config = dict(
    n_layer=8,
    d_model=192,
    n_head=6,
    n_kv_head=6,
    head_dim=32,
    d_mlp=512,
    vocab_size=6486,
    activation='geglu',
    norm='rmsnorm',
    norm_place='pre',
    norm_eps=1e-06,
    positions='rope',
    rope_base=500000.0,
    rope_fraction=1.0,
    qk_norm=False,
    attn_scale=0.177,
    bias='qkv',
    tie_embeddings=True,
    parallel_block=False,
    init='uniform',
    init_std_qkv=0.0376,
    init_std_o=0.0376,
    init_std_up=0.0376,
    init_std_down=0.0,
    optimizer='soap_variant',
    lr=0.00523,
    lr_mult_qkv=0.5,
    beta1=0.95,
    beta2=0.95,
    lr_head=0.00515,
    grad_clip=1.0,
    warmup_steps=200,
    schedule='wsd',
    decay_fraction=0.635,
    decay_shape='linear',
    final_lr_fraction=0.0,
    batch_tokens=[16384, 32768, 49152],
    seq_len=1024,
    doc_mask=False,
    train_tokens=109000000,
    steps=3401,
    dataset='wikipedia_en',
)
Each number is 128 + 24 x the weight over its row's rms, rounded and kept within 0 to 255. Layers, rows and columns count from 0. Numbers have three digits each. The size before them is the row's rms in percent of the matrix's.

# layer 5 attention query, 192x192, rms 0.109, rows 71-143, columns 0-191
086:124157126106053132091175156125138124119119125108143163120132123113110060127093090101106091128132151128076181142145141130140168163106129107117102156183108141097126165084108109142143101157158160119157112120143137141113141128123132165134129128123100143107138094105121147145152164092116123153147134126129137109102146101118102135118138153161171107150107077152136142134140143107124134095132141156152095087151112124120131121145119098106113128141083081121111126120143148147171135080142121128114082128092074118158135154108140111118192121126124142148112110140099146141132125095169127130
079:099175097119072106072137097098170104121134096105136126100140128106109061150147119111139103115144156110106162156163130115137142161134149120125115107164149137145088169077156118100142174138145190116093088117110147093108135143123101153118115115169103110127110077123086098112115092116122135112148115120115096114130164096103112137101101147143126112157127095158118121093126136155123142105142134154151135138130107128164131128129085127092153121166117072130115096123127139135136155094153134155131094104131139117158110148132137108098126101111094157160115153170117124130117107106136111121
074:130098173123122087120151115114123137162156170115150137124046191129108130117097168138108171096108132097145167120098149136122130099148106152122126126122168121139113123099167162140127125148120156127111162147121119146119133087112154110174114117106160103117097126156156110110117122136148132176180154127127098090118100106146178142131120099119113111113132136117086119121136134130133087164174162100099120127121118129142116143116126166136126119132087137141136125152109159110160133100166115159125070101137182143136146110136125091144076123125124126123162170142135141133128117161080142143
085:117075109131200119157109161099105129152092190165161080141129116132140090135120148109160120159129099143155116131134093125161084121128071101112123120081150147110103109089110123163113147126135115144104147152127129094123162072145114112112129140105144097090116134148119123134104099136116113175120112162150148115116118151116096138139147120128152128133154153115085109157171121122117125077138104114137131119121075156157140162142123132141136131126107131165144106098109113178105125090137140103106108141170159123112098091136126094159149112152148139123136128142123116111188149152130117145
093:131069103170119126103105145127121130159088162165119144138103100151135138155079159108062133144125133105113105122110103152091140129136117110112154120137105115112094123165149157135117153114129109104156181185116150143135161117143137090109127160093132169130133103149100096123096146145131119139112158144122086112157122108137121137124156108147120115059159187111108111111156076115119120138160147108124150156134126124081120109122130134113109133138153149107151155087145132138102093130124127154106140151132167148099124164130143123139100114168138108144145171115123081104125125188130121160
092:140095147121115130108163141111109152136094143165093124125138147152099203115090121119082136151121154142193137122142150140074156133143129110105153163183113113116116147134155100131114139102109093115115151149135137113143134154158093103116126120154110124128123130143148076143095174122131142152156187114148110122156105147162125149145136088156132153119168087092147110128119086163123081138108138127095103116126159117075131095118143114144127152120129151108125140126080106139124129111160125145131111147151137139163131164100111117086065154140126139176146126117130121096119097133116151128
090:136085115170121129207110132129128131148107150134127107138131095141133179138134140122166148127123153159179124108133115153109087128117126180108114125098159130110149122165123138153140096087140119137159148115114132134142123151130115140150124163091149142124140147148161123136118126118160122125127100142108136150110121147127152111158135141110135132136130122135150166142107128102142146153112121102148070136078173127114090105102125143108121162112184149163185117134142106104098139138103145137121173143155174142091182085095142180127113146133173113146103090077099126126151133105084124153
096:104144154131114153110150088139132135120131164076123117142088138183135165116095109155159124141123162156148126161128109083103132129144149121167144149119114150150105125084091109135141100147122169146096135118140072148114127138103119068152165120136096115135141118114118112109135120174149137158128124154133145130138098124114102166135165094101133132139146159110164110126129162139121142125123093118114127139105099112096116176130109164138122108120096173142111132152109104122148133160109152181112134144153158166094141153132132114165128138105128133052095131113148113176106101182123130088
119:125176107070149114137182133120153112126130112112120147135133154155106076103156122115111143118152154146122169121175127103084158155128123092094129133173148055093124162130171107103116129129130152126121082120130119105117064183112076124157135101124119148139113124121133079115145158107087175162121125124137129118143150130160121123099117138132122132182125085103113136107137127126165142164142133136156115103153104144136116153136144110176151148107113082121104135120146120133134124153139119175182127122146102150165097109134115137108130125132122145129130126180127147118105114115088123138
111:069113110110132148142089127133108111110197121083181147127123094134134125114134116154093170112139098093103125151107123143124091093125092160141131151099098112139125147103118163131115130104072143110129102130091107133126122088117126122155133110147119127108131134171102133165138096093106120124131131139173146157124108123120099126110127116127134141113117177103114158093146102082147117161118146120100155185133170113153117100105097117172102132106115142127169158128190103106134142103121132161137140097142145126127185115124110117130150133152140185118164118106166124120145134135085102131
108:153130080147119094113127131105141171094140100072097141097188124144100148138111168124132099152124092113129157119134162081166090111130115131121148164130155135105124111174145101145118118107132061150104095178154136086116104099119144109104112146112144104113101158179149131164110134123138131131123106146111131178116131120144135103153073116140113143155133182128138121093143146143088116152151131135095100095107179130140164119140145143145134119135156153115107103158142166109136138132153136125095116103122136105124144172152101111095113099158144128117133101148135136136137168116144159162
112:107137170135191093133083151102144119113105090147089111167156115173138116150152112145167163140125117124148119128144130160148098139153134192165142091110087125130129138076114098123113133132101140131125117171092117133131142160106085166112102121098090145122108182113113132129078161114132128090085097145120124156091126128130075118115109108123155163119154100104152124134125123113124090145137084115115128123143101134119156131096129103142136145148093160141158134128144137138095140076107133104094139134116084119132132119139089146143118117141111189098108136094110115139118101122106128138
119:068125145116113133098155141122175126143105113120122109098139114164134102144132116106174131120151082135140107092104097174124174141107136167107144155143159120109099090093133121115117145106121160107129098115137111100140164116147103129110137101154161141121123113145139142119120142163111105140161153159097149123129089156095084143138147116165157179177119140133108099174113134081122122085157096126168138160125145117115113146126134125107151096133142110122116137136113150138150075134093144074145082144113134098155120122104091126102114113154146139143096139161100093155112085128085118159
115:157137152188096164155184153106141100172096147093137116090155143133101133117166133150125120164100134142119164133139071128139122114095164118172148090109157146107128131120096119149131151134092131126126134155131117134076110116121124135151126149135122130130156128124149118144184140158109121110168095152149137129071130072098141153131132100101114117114149105136144101125125129135127149136074114132128101157136126123166137067088143133135127118125115135100084190120111137120150127136159155117153152136092104122090172139150109104124136098117125134087164125166127158124117150123082154121
112:139103099080151148173140111120155142130143114109129181104117064133155089105142127125098114089100146095119141141114116107157132140158163157121148105120133146109098133086154124124107161121160142126125083174160150081083120127100087154120142151110165126118115163134095136128088102136136136198104105141174128154130128160085132177097112119089123126156109137136110100117119133163094129120115139095131151141116107143140135153114123121135134145111159103116120129036109090138117159107146127136123087133095131087138146111135151131144136141118111135124114143158127120129156131123131122176
120:125137156109099162136127106153161130109102110084162105134105127104172091092162140118132145084141102112143094130117097147172142152131116138176140129106116114152145093122188119087146138120111138172149131130114139197150099154126121149113106115074097141161147155142124150156128153137149113153070092140131126160137112128155091115132136130102133160112153166125162132164167125122141143110119131150129119136117143090129110087159168102137097128123102169134149106101125140084083117144160143050110144129129121139134110163099127121149130139102112137110118085102105111138141118118127152130
117:148134092136082184171138199108111162104126126170082144122104132108115165093098155140151111155142136118171141131103144115133107113119135090130158070116145161121145127116149151132145148119161109149147112152109163126160147152163094125154131125160121137133119153155102151112116120119117126155128162090128105128156133155140100099171165124086115123091154162135137145133139108134141115093138173131111080156114190103125101133120157098119142128119148129159096111126137138125115136064108115129106138145123134170073131116097149129117089090148130080131128114151142148118147106122136152144
115:116099145137147108175088147110131120174132115142121149164123155123130130117120145131109134156153092126109143120146128129186153138094114131125132105117077099108130106163084106135123116130110104152159107105091127155111076124129199102130143122106131129144126070160115161124121086120114104142136104153161094170098145143088106153087173168092152092100134114129123093105123095115086167153141111129106137098159109129110111124108130094106093126079198115142108091146131106100125125112145144118130089143135117143137110110167161135146138133087140155118105142137141143141146110139126111139
101:098107143130157106144098112108146137160157104087152115150128124080135167169139182135129144131103111130138098124101147158104124082109149147124124171117131116146127114089160102125134101105144142162113166080109156116136144125192095133154153140176070087111111145141098094097160125173112172157109136146107113101135108145132156128128080108093152121155134166121149129160130126131117092124115138107146134136101095123129161120070150111101118134118069118104125152108139089115164103134146108112101104118136124110133127139135102078110131110125114101149132149089106138141145145116117092127
113:138170154151111080151083126143129089136151138124130114182146143108110122170155098121126103119101153160134132099124144125137091158151107151080162158174157181106135131143153148113130164153105145068134152124150122151121109150131135135125132111211121110109136100111068085112091099125142125110095087137165153167123112125126107098114097184102187122146150117151124142128109125146140128132104148102155162152108122090136146122145117102161114131116137142103134113119143124135112122104118116112111154164116168116087098117133127118107113142116138137138133134106139128183102116160130106106
115:132134190163150118152148137084119124126156105169144165139142133119149063114149134169121141155132131112130124094101093103153091128121108133122109105132169194134126161138134135130127153140120121118163138091121071142118114113116126149138136179092101141171149090151137132119114157079112120128153139102119122122102126129094132110173107141132154155163094147162156126140117137139117120100141157144156164151123107127149139138119088137102129129128148102100098118122093129118141174126124180131131078157116154123109186111129126114105141109155114117115106121070084174108160132160130148139
117:162137167140130153156113129163127124124163125112120146096155151100135148152115108171123153061080141130135143161111119140121107104138168154178117157146133127102099150154115103152175127161142164149114119124139087127131117125134121157127113119133166102121123119067148112152117160105145089108113133138137153144122134086099120139137149150102157136106124123124156109113090138121096120174124156115168091189116161138152156160119109120129118129153129144157130119144154108143164127086109136130109170134084157186187100122120130113099177140146149127136154169153111133091162127136130105116
109:139182136096140134173134150119111166087139139155144123107136129116069126137108118077141129150151118108145121101131127129141116103122135095152127194136145125126111131118120110109151084093116091125130147154107103141114119160119111143148114150104166133108126144152099132173151118117122120141122137149112085107142153142116152138121149170146144132110138102126081085142182112130105175046114086127088152084177126142098129060112146126156137133118093128160113150136114159164137129144155117115150103084175135127146143146154100125134155169131112123125122107122154148131148120151142161119
120:141141120123116151189147121160150150140119167125135153154118130128130108138116168092089141138083108101163137138095158157082116123133123126121133118119141143105123135094160155136109104134069148103077121154190129150121129101145112138098143130147159109168115103121097085150141124132136087099119136162145120135120117112140120133094102121134149166125177091136145160111101143132097103143130109161155152117105100149149118133125133113112127191182081104075145114142092168130141149150107131189112172150136149123120125123118122147154125110145111116163160120160144108150139124155137091156
114:080131112144100100110104133121105118110096160152116161134127120133122159146155119164131129141127106176126090116154104130108132146127168093194134165131141143115068150102140073112113169121141153149111154097106131162141147127148088126145086156114126145140128159152132083147130148144142115160138143120107105148100126125111142138163069153130141077121145139156129159107115132119132160106121134117135109081116131139116145170108146100097183119149128102135151111127122134146115129130188139155130081125122158098144138107176180183133110101111128112147113136152158098091117111149141110114
085:146105105131127110169124119163152152161147163069139146153171135136107149157134132105107117128096166160126106118150100138119080122154111141111099131118109130127099096128142113124143203153120131154108112126114135128112126131125137110128158146099110138095114141152147110123129099160099099154087177134149173145137116109135129184152105099117141118122146111102167143148079121110129130129104087131131135101123140103130099144093190115123127112162089130107132075198135121166148126101142133125121086084141103131114099100161182118124147169136098114128108105102148106114113124138140161144
079:117094089130144091124162116132145135148091151065104119132167132113105196126112135111126086113131157117089067124150131164128117120079118159114118111135125133165078144096158143113082170115113156158157164103089159140139170146115132136119122150153142144077165134125106118119168088130140152133110124073127126158121130137148130164143136132126102116134168132116126113121098109133160087103163114120118150106125129164119125145129152125150118086146123152141099089149162090145111137121116157131130135110147104124127153063155113116140126117159117159143136117163133142085139110091149144126
088:095159156146143142099094135069096115085126104175121101120095096103135118094099148152149151145111154151138147123101179156150149103124154110142175112172174166129178193162114136137114103113150118114131122127156113102161137112108135107101147117106150139136139131116104127116151130102149151129142086114120108122121130150108113121079107142148133132153104132170097139107122150149142139141145123138078119105074115114165151121137086135113083142082162114109127144095125136098141110157111134177152151110091146158138158146143150160135154124170145139124130104088116150147117144141111122104
072:114148127169092131118120142095088093092147105209166102127094106146118117154138134132123153126133137165165150184139158115120122100119155130180130150121136148137153117171095148138131098146131135095129190152170104127120142105119126129162130129137129126103099114080152125118097167105108092115163116131137112106126141126132137081146097094118136118130138121138094134115117131107106158146116184184123127133104087119157139095135112162127115159130141128137103178150091135108114060126118128116163150158114160144135112155121126153126147112105128102108166136092117121126125161141120085104
088:148164179129129126151092137073123109135157128134106112140153160083125118118161148166143136117147105152152135087137143124117120122121147117144132130166141168171161163130110116143116099113128162107127147165166097092126135118138107106138124099133132124137125082146136150136131108123112128134089051150109122117104136151103120141103124077088133131125119107178097110159109091154071130138129120155077138097105109155119145141166105152114143155060121156143158149133137118135163078112141153162151127129101120131148121126114142124120129114124122092152073155080136109111111140112088099143
074:095115116128176168111103098181142111160156091120097137167132122099112133129155103109151119094134126128090089124136114137131158170099119108092125145117085118120109110071114102127111135168102148110139121091119119132106078130145148125129140093156106114165110141131169144106151113162124153134122178125151131138114150123119100146143123111121133113135115055112135069144103104106139164136123095077098156153146155126121125147126108085163106152152148125117106118158129138156128124098143112097139110128115133083146092130122108116106099163126095170132153104152133100115086099143092151093
085:119129160112120159132104123118119134117174117123087109133161127107129162127135130105124142123142102134133114142103148196121120117148125120117178153093144162120180140112130107104130098123107148105141122171115135141153090116139122156107119129104149109169095131150121120114104089132091133137108123116130133090114121115080148112096090162133152136150087136194119100110159175157134134127155104105115176111107148179153136109142099110117104155108190108163149123119154174106092122144147164082123177179104127121138130134131121143115110145152169155130125092063118145136125115131131107130
087:109113097130166114097133103152140092149111106121135137156122092117113136162129093067144143117136152104088118110143113108115121101169084118082144126130091123129127106147129138111117137170110110112096108097125112128110117169121170125101141137126106132124124157066118117147131124145132183048118136114134131104140090088144139138156076102125128110160149088104130148125120137129115095127121109129198198144168140130143161116116113114160157142143149110101140151146122137101114075178111130106147130121122102107147133095139097146140160167162142122130149160167117126134115143135142138111
089:093162097093127131158127146100116138074112091134152118086107131138094155135139107100107130107144112143120102154126118116095138118136132132117111170157128138139147124163130143143114125140152108099129147102142132126121130178104117101139131157157075113138129141114140109091170102148091086112146124118097161146132117170098123073164111124147135155131165134158169154130102155119123154093064133149185137113182130121143141126122129101128113098132098111119125139151108111130081127133114156063096084150142142136158146118162128096121168149132115118129129137078099143094137083082145139120
093:118124159123114176117138147092115131104147163150100079087147140082114137100093124145151127116100160134129159127117175086139108122121141107092121123151136169123120188107121111127105123142166156154164117165119155135125118117140143122146102122140144104122128099140142143128119088116094112124153158124139147098116162110102147141092152153126134128097127163164118090136156106124109157120137144107131105128131174165145121137137127122101152113102147078166129085199150153133156180020136111164133141162126109140132149161133143124122157115098112132136130115102132153120143130126121129138
098:184149123129108182155123155104095138100156137136122070121138162112126130098141155142116126153121168112135120122097132136167180090143124131171134112141154192174158205127147125125112109133121135120120137139128143145166066121138105143106095124140135117145124132163132124153135137088132125162125121081120086131105131136086163161097143187134136138134137107145123088128130154171104130126121133134080132156116184109149148148155111131136156135117136119135145135121145137119141132117197131165112147140151157132139136159112114141114117129088138154131111072106124165105136135089141130133
095:116134116145164095136128086115126133130141119129138162134109153127155126136173096139123169116153123143123084092105128152079166108166160133127153164115110117176124082125127165132117112091084115081111173134109117107110109144150157147104108139111130101105137180101138132098153146117137149107096107128084111116133086133116158098156116105143132145123100119136108155134117154139123126151118076108133171076117110142103163085139135157134114134145126142133169149118090127140085125193154156072146137134125125122170136154106100140127133156107119129115114134086115132161151180106109146101
099:103095098140121140124088126137087110159050103144129114153041110101081145127123129082122124137133163132128135124136137108093127153154135121134119144128104097093126082113137087117111127169107111122146148083127121157131144152144095118104120158129143114071123144146127119133105161121103146177135161152102112120144140160108130116111116098133097137097130114125139105129120109144159130099135174090127116125150152157089121122098113106137093099102141156105092167088123101129114086139112133108151164134104144095128118115138137146148105097156156130125142141134113086099101173167144172108
097:114088120150159146154125135118123134170094147112109102136133130161080186165086165095148117114130127156142107127127081136134115118127083142144167140117136150117123090143113165137138101127169112155092142113106151115104138112166151102136135147163112130139137114075113099158120140137141140113139139149151091117121120113125156154168131107067132121151148163103137138144142157112115117117154113152153147144142128144085088115136151133133175132111138174084143135131122109073114143154122120115145093118184148126148104115113096122110099062139126129109144126170116089165083126111173126105
091:111182149124069164131131111093153111126108143139088118096116142137165140092102139119133128139134085143128121137105133085097161151109194102115163153182178143182148104117147112090104097129154141144151104114122148113114119118142096117094125130143157142133117125109130148126119104079114123148181116105113154117125152138128093134068120145167127155159125121114100130163139139083146138141145131140187138107143145139132146122142113134131136129079132103132088158142129150140112130120115124144162066108103138137175118081110145142092144120088150131117090106129101164108139116120118113140
102:118137122154116128112087166084124129120098127203106121117092132092123133110115139113116101155128140126126151080107121138117117112098144077079141088145134138134154162129174123120141137115173164134167134088148136111142137116130138135138123138154081120142141075152124145103117136100124120160192187129121124122100137165123123130128137110095075137171137119129109106092116105135143122091108133080117094121118138111071120106143129108094153166115130120119101146107095132153141135113166122167148127118166154126117145113163154154128105103145102077175115163120142137129124103140164129148
098:160073105189169123133158132141106149148113099145112102119111101180146161151130126088110122118125123110155121130111115114171119118128128131131140120072134083165120097109144144129101135136111081130136147085120188154160147100126142123150130137112140166166137143124148128137159120139144115122150084061118119166161124112159108125158141096119080099118132131062140111104121135104110140131151151118132108157172120086122119114124119135145108137131112124130123200128126123131117092149127129088106113116174159130081103101107117103111149108116129115145126125179123123086151120146119098149
102:117142141168159114093136120132169130089128083098135143144151105116132152111121102143162101170130109138108136148130117150196086126145117148142150154107077124129133136092119113136177102189106106147132088123096140140146134081124152160137171177147182161113142120138121119146138127093112117082131109126124115161075163121149139124122143148150135102111156190120112134135138122148147136135088040148124138133102132166129150108129164133135150122173143135127116115113132152146134135128106131138151137122082121121154150121155156102123119138151121145127130153152142096161095154166133149146
102:150140128181150113092156093128202132120141114110121094145104145112100152137147141126126146178168177161093175103152137076099117131101125159108132128206143146133148146140122102116110100081151079110120100122095147118117123137124141153129130144157108150112130133116127084147116148119133148099131149166115156096080127126150143110116126136162153110111148113146124123133105162157110114120121142083096111107123154149157104112100126128124128105094161127132146177129164100161128130135138116105162156135154143138154101102122142167160134152124166116147115155099153169142108088126121134158
093:107155125105137111148163126178129143106140135115138104126146107149154134158104169116171124112129125137129116121115122132126131121139084170184133149145140108148128121124135101083163158114142161167157114129134128097144113143149104138117137176141106099128130173157148107154145142129122137112105107118106155132136116121118137124165124091131136193182097113110155096174180139158136115072132092113186085096138142126098110132109154138125143130114068153169143176119101141143145127132129142087128096125136113130116112108117099091142145141129125144156096119151085124178098097085139102113
094:149091149151145126159108130107154134133127091064149123104147142103127122121112108126138137096130147092141137096121153096137129081098185144121109159094138135073164118122149142129107129115147106099106125153134160118120117135126090141069118151144170134126103100118108110136077133086151116130103141103136140149145123144132158087118098129123124124108122141108128086124119177113103135140118120148115096135133157171110122109077151085166084138174104147108105150129133133075116132136104160126097162138138092119161097115078131145094155105191082108151129121098120113156110122146123131136
106:162155145128158106145083111151105136100154136088095180151120202133157145118149120180142138063124142161131167149095127134150084128118124139135142059122110152107153091142117161136165142155141145150142117116146139152121077144109179154153133103102110125158128107122134189117136126117139138080117093126135134146150106093100079124113126132080124154142151128142097108124153112176104104159098147138121141151130110146136109100123107137122110150073149153156114134112138096138132141121144184112161154140097107132113120123107162153149153119136135125111140148128130122127114135119114100138
094:140138118169165109122123140136095124148132131117132146108158112129149119145127131113138128109138112138103141119136132138087085127170143115114137113139124114155090139129143186177136164161158122088099105158126148127095153159131162126112139110141136103123103126114105100141110105092117111127150113096131162126108106132088108104118153137132138120120120111137136175096093123182118148151140129152151133149145141102135120164099151118176115089133155122109140172102084120142103156138121140176033123161125155132137123086125124135103187179151110121171141178156129139118152137096086120168
099:137131108137108131173132136122087113148180173104141111124133097141144144154125150157090170163112093132148143123127112122104086120134166119130111113133157133130121143150115124141115094103124146136151126163102094152153120148119094147118108162095146166148124157122157123181137133134118120100119119159149160145111106153188112138102121125116117099104110091136125135132173121100145140202080103137121109142144130141106133078111127149111145135173103120150144150145136155177114162115131112161112147108096104179174127153166112153152114090079140123111151162093078150109120111121106121126
102:126102150141140149097162119135150134127207108122091107076164146158140092109130130141098171146112142135102142135095104097099122134115095142145131154126139160085086138115129127155144115127121185131191152129145117074153095149142121116151146122109123155153134169119148121122116089089126133076126122098121132168138088149086110167141160086138171112143132152097120111133104132077151119157114100111122143105124122153117129162147144129142122094129136129125099112150111101148166138071144124136127098130160147136140171109137112096150138091142116165119143166152090113141128133144117127143
089:102171121154139107120148150132141118154132151131138089120162143114118081132126131080172102140146099144125138123158114142127139153138138117092117123096147157103163121129132115120083099128085142110076111146097104139117112135088163123134140135158123173178128125133180147127080136092160145157129134135130141125138116127136108164120133132168117168190139132129158076101131113159134096109116081126162138159139157117148148123106105150133157109105182102136131151098105162136093127168125193143170092143137137102150151134131100134108100166099100148127121118144156128120131127120144108179
101:196127129137135124132112145128106129113198083143110184176096139116126118155153124151121152126128146125158142136110131099116081098121162109149192126116145149121084133143140130126146184105114125120095092145142136129142136107091107088143123113160145104116114144157114111169094165127125134138086133110167136154125073137146118113139112097112175153118101119108121145119134160154131129115119126113137157119129094123158146123151097144115127099130104130097112190105129119148115117173114123164177170125127170106115141106102140142142104125131167132159149149117172131115117102151111133072
103:143127135138118121166167190121118198129147151113129119102087131146111074093109117125114150143145117119122149119157119103157124121145112125166121086110118137119095125118115112086136112122129101132131099169132127140084159177094122156180132150051105097092124135141134160147120136116120108121121129133105122130129132155152145137104128154110134139149133141110108160118186107121109105096135075148115137118175065147150103118112175108185123131149121098162127133095130164139107152123155126116115108101169121171097123142149125094134132117159125135114144113159162144144153124120152167127
107:137144139136130111070083142155100160156104100120114117137121160119142174104099161118127092134143118124141067117141172112086156131146103113144130091123105084139178101136120133129146092141137097141153127097129137129160114100160117113145137141130141135148089128151142109154136149097112150100113207091118128133151105134141131102160116125185171123108120131103134147161121141147126123109111098166106092125153177151067125107111134156106099131098153128110089121135133124136139109159121092148135154158112112143120154144136124147174120146147155138145105099077092166125153139133148143158
090:117108101113142105146110130120115114142095119130111106110100161126135153144113170080118136123171077170136157121118108120139151099173114154132102113136117119132074184141148149135114101133158123137142123099116128119147156136137091148139141118138104129133119164182142107118158150143144116091089122137122119102101131134144133094143101160145131198138162106109127122141151114125114130126123130151092172130137168151197084116070079141121119120153077162177089146148121110140135094154093123121118109150144116102094151134109098173095149097163150107138160135101151120120133128133119122118
097:154120096107181122124144092089135151177095121167149123128148132139098090087142097146130155151144143114154139128114157117115123089105121116092130114147159101136180135110144136180150143109128120050125123121133088100135118094104093139160113095138129092121134119127117116102139178132094166123174133137140133119138090102127090165128160134125150173107117119138155099160140105145108126089128176127098178124122098096069100101088113171125114134136141121144098170122075124131124127144097112133121145113148117136156146155100107106114173123143103108107125134107124127132144120137117139135
094:112131142089141148108118122127176126124124177127117142115128128116118093143070114104118110157126116153102123158109152124158104151178127128065125164156162134140081110134121111173149089111157113126118140164123126133122110148174112105095161162168144151122153122101103151102139139121131104133106156143106137133152109161132076156176145106151135120134157123117071143165119137121160124109113163128119126134108114132064180106087095095140158129149136096117123135125155118185135081154134161148125107148141156110157138143115126151101150149134146141149081124101107128083123149108129143133
098:104104122103099115098142128121147137154144167089119120156155138128148114155132134143100113140091153161147091162108148120123099127161122121084117151108142046127128139143153085099183144131111117148114106076135155140137133128116120104159110161100133078131120129152135131112097104137072130151114147133147153136150083123095150153144189106119109113119119152147164141128113115109180099106094118111137128121149121100160120128098145114147112117105140143116118108101106118105144124112175130151112110129126108128089106128149129088170136106122118098146145180101139150144145106173146156199
081:101146169158103095126167109100099149155141104112127096164132139132155128138145159126150124100137143166128125135140151106127104168091145126115122109132151100151133146140120108117106113133159115124124105089109117113135178114113160124091142157084078114154133141109101177118134078144123166149150082152150178172096112148151105155084150133131145137116125153183155121131118128124113104133116094164132101110126135165157146122129107127100095127097132118122126118074103094086183132163146140107145114115155130153095139124153119102167077092115131105125115156107124134181164122102130117146
096:139146151172145112145089136102121109110146139177127144130141086107091134103089163142139168162119091130080133119149136164149101127119130125155175117163126188142138156149128154127119120124119139107103161188088112106103178157130179161078140128142081164113129113108115115133143116134171136072119119130138115145106146122142115133130078144105122129147114097160128091155138122143093119129158096150095119117125137192119105098124119156078140130122139120137136100139111120131129135149109128146122130112129107151165152089118120150125128136164114135102157114095137122141118173088124096079
075:157138113163159150153159130139129072118138120173111166144088162105083124164110152126156164109159115121121165092174076159103135098098138146163114140131136136125121106127104175161097103133100120100154107150147146179140117119143129095117143071157151132127115119119152135175148166122145088152132121130143103073137154116147100090126118144142149106121097108137120124096120116134123121163119135138102103150120139136088123103170108112142131102148130139115103150138127116151079129126122108154142148168138127122132094116115138142092145144142130115113140094154148122065120147167098101072
091:145158109137159138138140129145096081155154130125113134183107144115112155122103126090106119094152103128113146079149123147098132089073133122123157137104114109095135124140098167131113075184132112135139131158127118118112118155145155119061171107147121152136091135125148121146133124127147162149143101145170124102118110130185130122114094102172121105115132085143108113122103099148141119135158130143099148184083157107127136102151104129145161139121180095125085104124131091135137125160124130159173148162080125078131123124138117153088114141137143163136129120102108091116141129149129120118
092:111099107102122143113157128154147130112103101135148081134094144164158114154152097104111076108110187121172110161124116103115134143133132126098114120105110091128170116133163105145128154097136137145178102093120148136136106113109097112173124110126157114117114167117136155079118131117110115151131164137113138128136148096103139113144150111118113108172149138087119142109124134113193150146103159082142117108153091073112130164150111111160106139146106144141089175149163081123140098133145124090105121106155178148122104135116132151145141134099128136124143174168105161130141112157130155143
086:108114100133079121136114149157095167175129097137153106124128145179131122150154136118095162118141154152138146159093115116120117137143152134133104128127115098152144130183132132111144134152167165137122131075137131183113143072161143142164074162138129118132136088122146106107140128116086121151145134147146125176117151154127114106114156185158140149060122107132138125103133132083115127163103128172186107168154139171166118112084151113107107106132121125121131113117119150152148145103133120149161126136140144127121089107141169115104111118124099115141132093125129097122156088155155114126
094:165135142155123145176126160101119145125132169108119129104155144140090136085087138148154116147120129138158140076171138167139131124110135131164118133148165116129103122078142155111114090112155103134114123169091107146153180146123157148129178142140132101111125107130099118129120098150142146157148043139120127128128134142160113128076138127175159123133113147138122104165160122123105104102158155157105129137083145159101076126139145132092179107140101092108130097123143154157125161121130142140077108142128086133162174157135098123136122125103153145118132095124152111152126124125126123106
089:103136108119137127103117138155109106134141102165118160122120126142119104134146139118108158124143164073123159143088153150080104102140120127077152114146146114164133107134139133100166136101098134117086140121155119114111123110113124118090118103173137100106111109133089116112154118120123186132152136104116095121168106154109144132161112132152110174106125103102127164114118158093120154153083067116148145151122076132114174115110099123122124159109138158120158133102091115082117096194109136109170185102109113121182159132125122158097127136141101133131118132118107118157126152087117122119
090:100114108112134130124163131151133109104076126133133132145146097136161109160155116088106136112153142127130096155153097104142127117095084096124081160096122100122126154155101104152167117149143106117112129053118141176109105095136133109172111099100150138125135146074157153132141156126087127118097160123110140128140136105131140120172142097136113102147120107086109153127128131092118175097123123147173151102182066082120130111131094120154113122145130157122121146137136158120177124124138135117143089126192148126125096132123110149128144144143130077139095162130124097102128112137123097124
092:132126152160106153129141140117141126131125151123114116109157133102115129116054135127150116210132107092125160105117116112140128149108120118117154143166126166103068169117149116140086150117153144186115123151125131108159146118130132083122161141159120146153137088151097118130099135160157136115138091073135140130123128134134083122112141128170153109154102140148106083152156132117123117118156082162131097105071139130065127141132139137112156120166124102104094145156108165129133151092130129173112107167139155116126167136130118120123129123125121140104114108125186123096122112113146132171
091:136074089136142140093130098118122106143125110177146125173108157121145112153120107110107135123157138140133129117101122125133129111086130083100100109099137096157130147122136139138144102102097124102146120135183165129105138095168129162134078093055115152108126106112130154118103131185146139129109133136124103078119106094131145139126136128133125133130129072132098122057157098152117114140149099127124121163124115096148140107145109142141108162129118146117126133116127117058139135170175110134135156154124139136112129166110134183136135119120136068110126104140131108137168101179102147141
087:147113102114148129137101148136134142107093116160133117070134180129104151136117097134154107140127113125112127135153086155130099109102082143128106127135127154104108118128158143177112120149171128157142091113144137106125113110102116156114157136168111106150125131144115106118143091127132097147164090095096135128136089176159112088138148156117135167135151145131217117148109160179105112120091162170141099130094138128141156133133101117179124150118097122138135136126146079119144132081142130119064113158139167139139178123094138154103136130143142102107113081106125120125110138136128149131
101:162099117150169127143091174108086114122127132137135147131102105094144120092106132127124148118151101093143124111086116162132157084151182089114130105112156153111112169138154125163117136132117142108134174145129128146125118134131126172128147169094108148155106146163149138152116136096130101114121095113096122090129127150161121115088086150153151177103125122153101121117150148166160131133132116150098154121120128104140118069102110107142142119129137126169096136128124196204103120125125131079123143178106119142134152123122117189105119150161103128156129105111134133102150157121126119108
068:118099160162117155176138157099085113157158144150127134127105110143108137134129186129112094148093097169131136123140141135147081114118110159158130131127119122143090139117117145129085127136139128088115140165066138137169154082126142138103120144097139090099112149191078109138124109130098174176138156158157112084132152142114134103083126148101154171114126146170119127101155112126127101114168133136112159117130142139144140148130107133124124106112092127082157088125125169138173141100117163168139146109123093142136154138101120140113125095154163111149126151095155115147148115123132140132
093:106081132154155124122120131174161150123157116105111106126128155146159106162183105122095140105131165104158082143127135129122120103161103146134100121108102098122127132157107134128152184138094093102146123123154149136125088084114115117138113080105172128092156177160166155107108121104096160113073135108108150109113102111126163149132101081130101143107118114095126143118125113125110121140102150104155120114137116128132106127125126110208094129116106187167126154119124072127124121129126152118149153155156137120106089099121128127116154126134105113163146127135159081146136150146123143152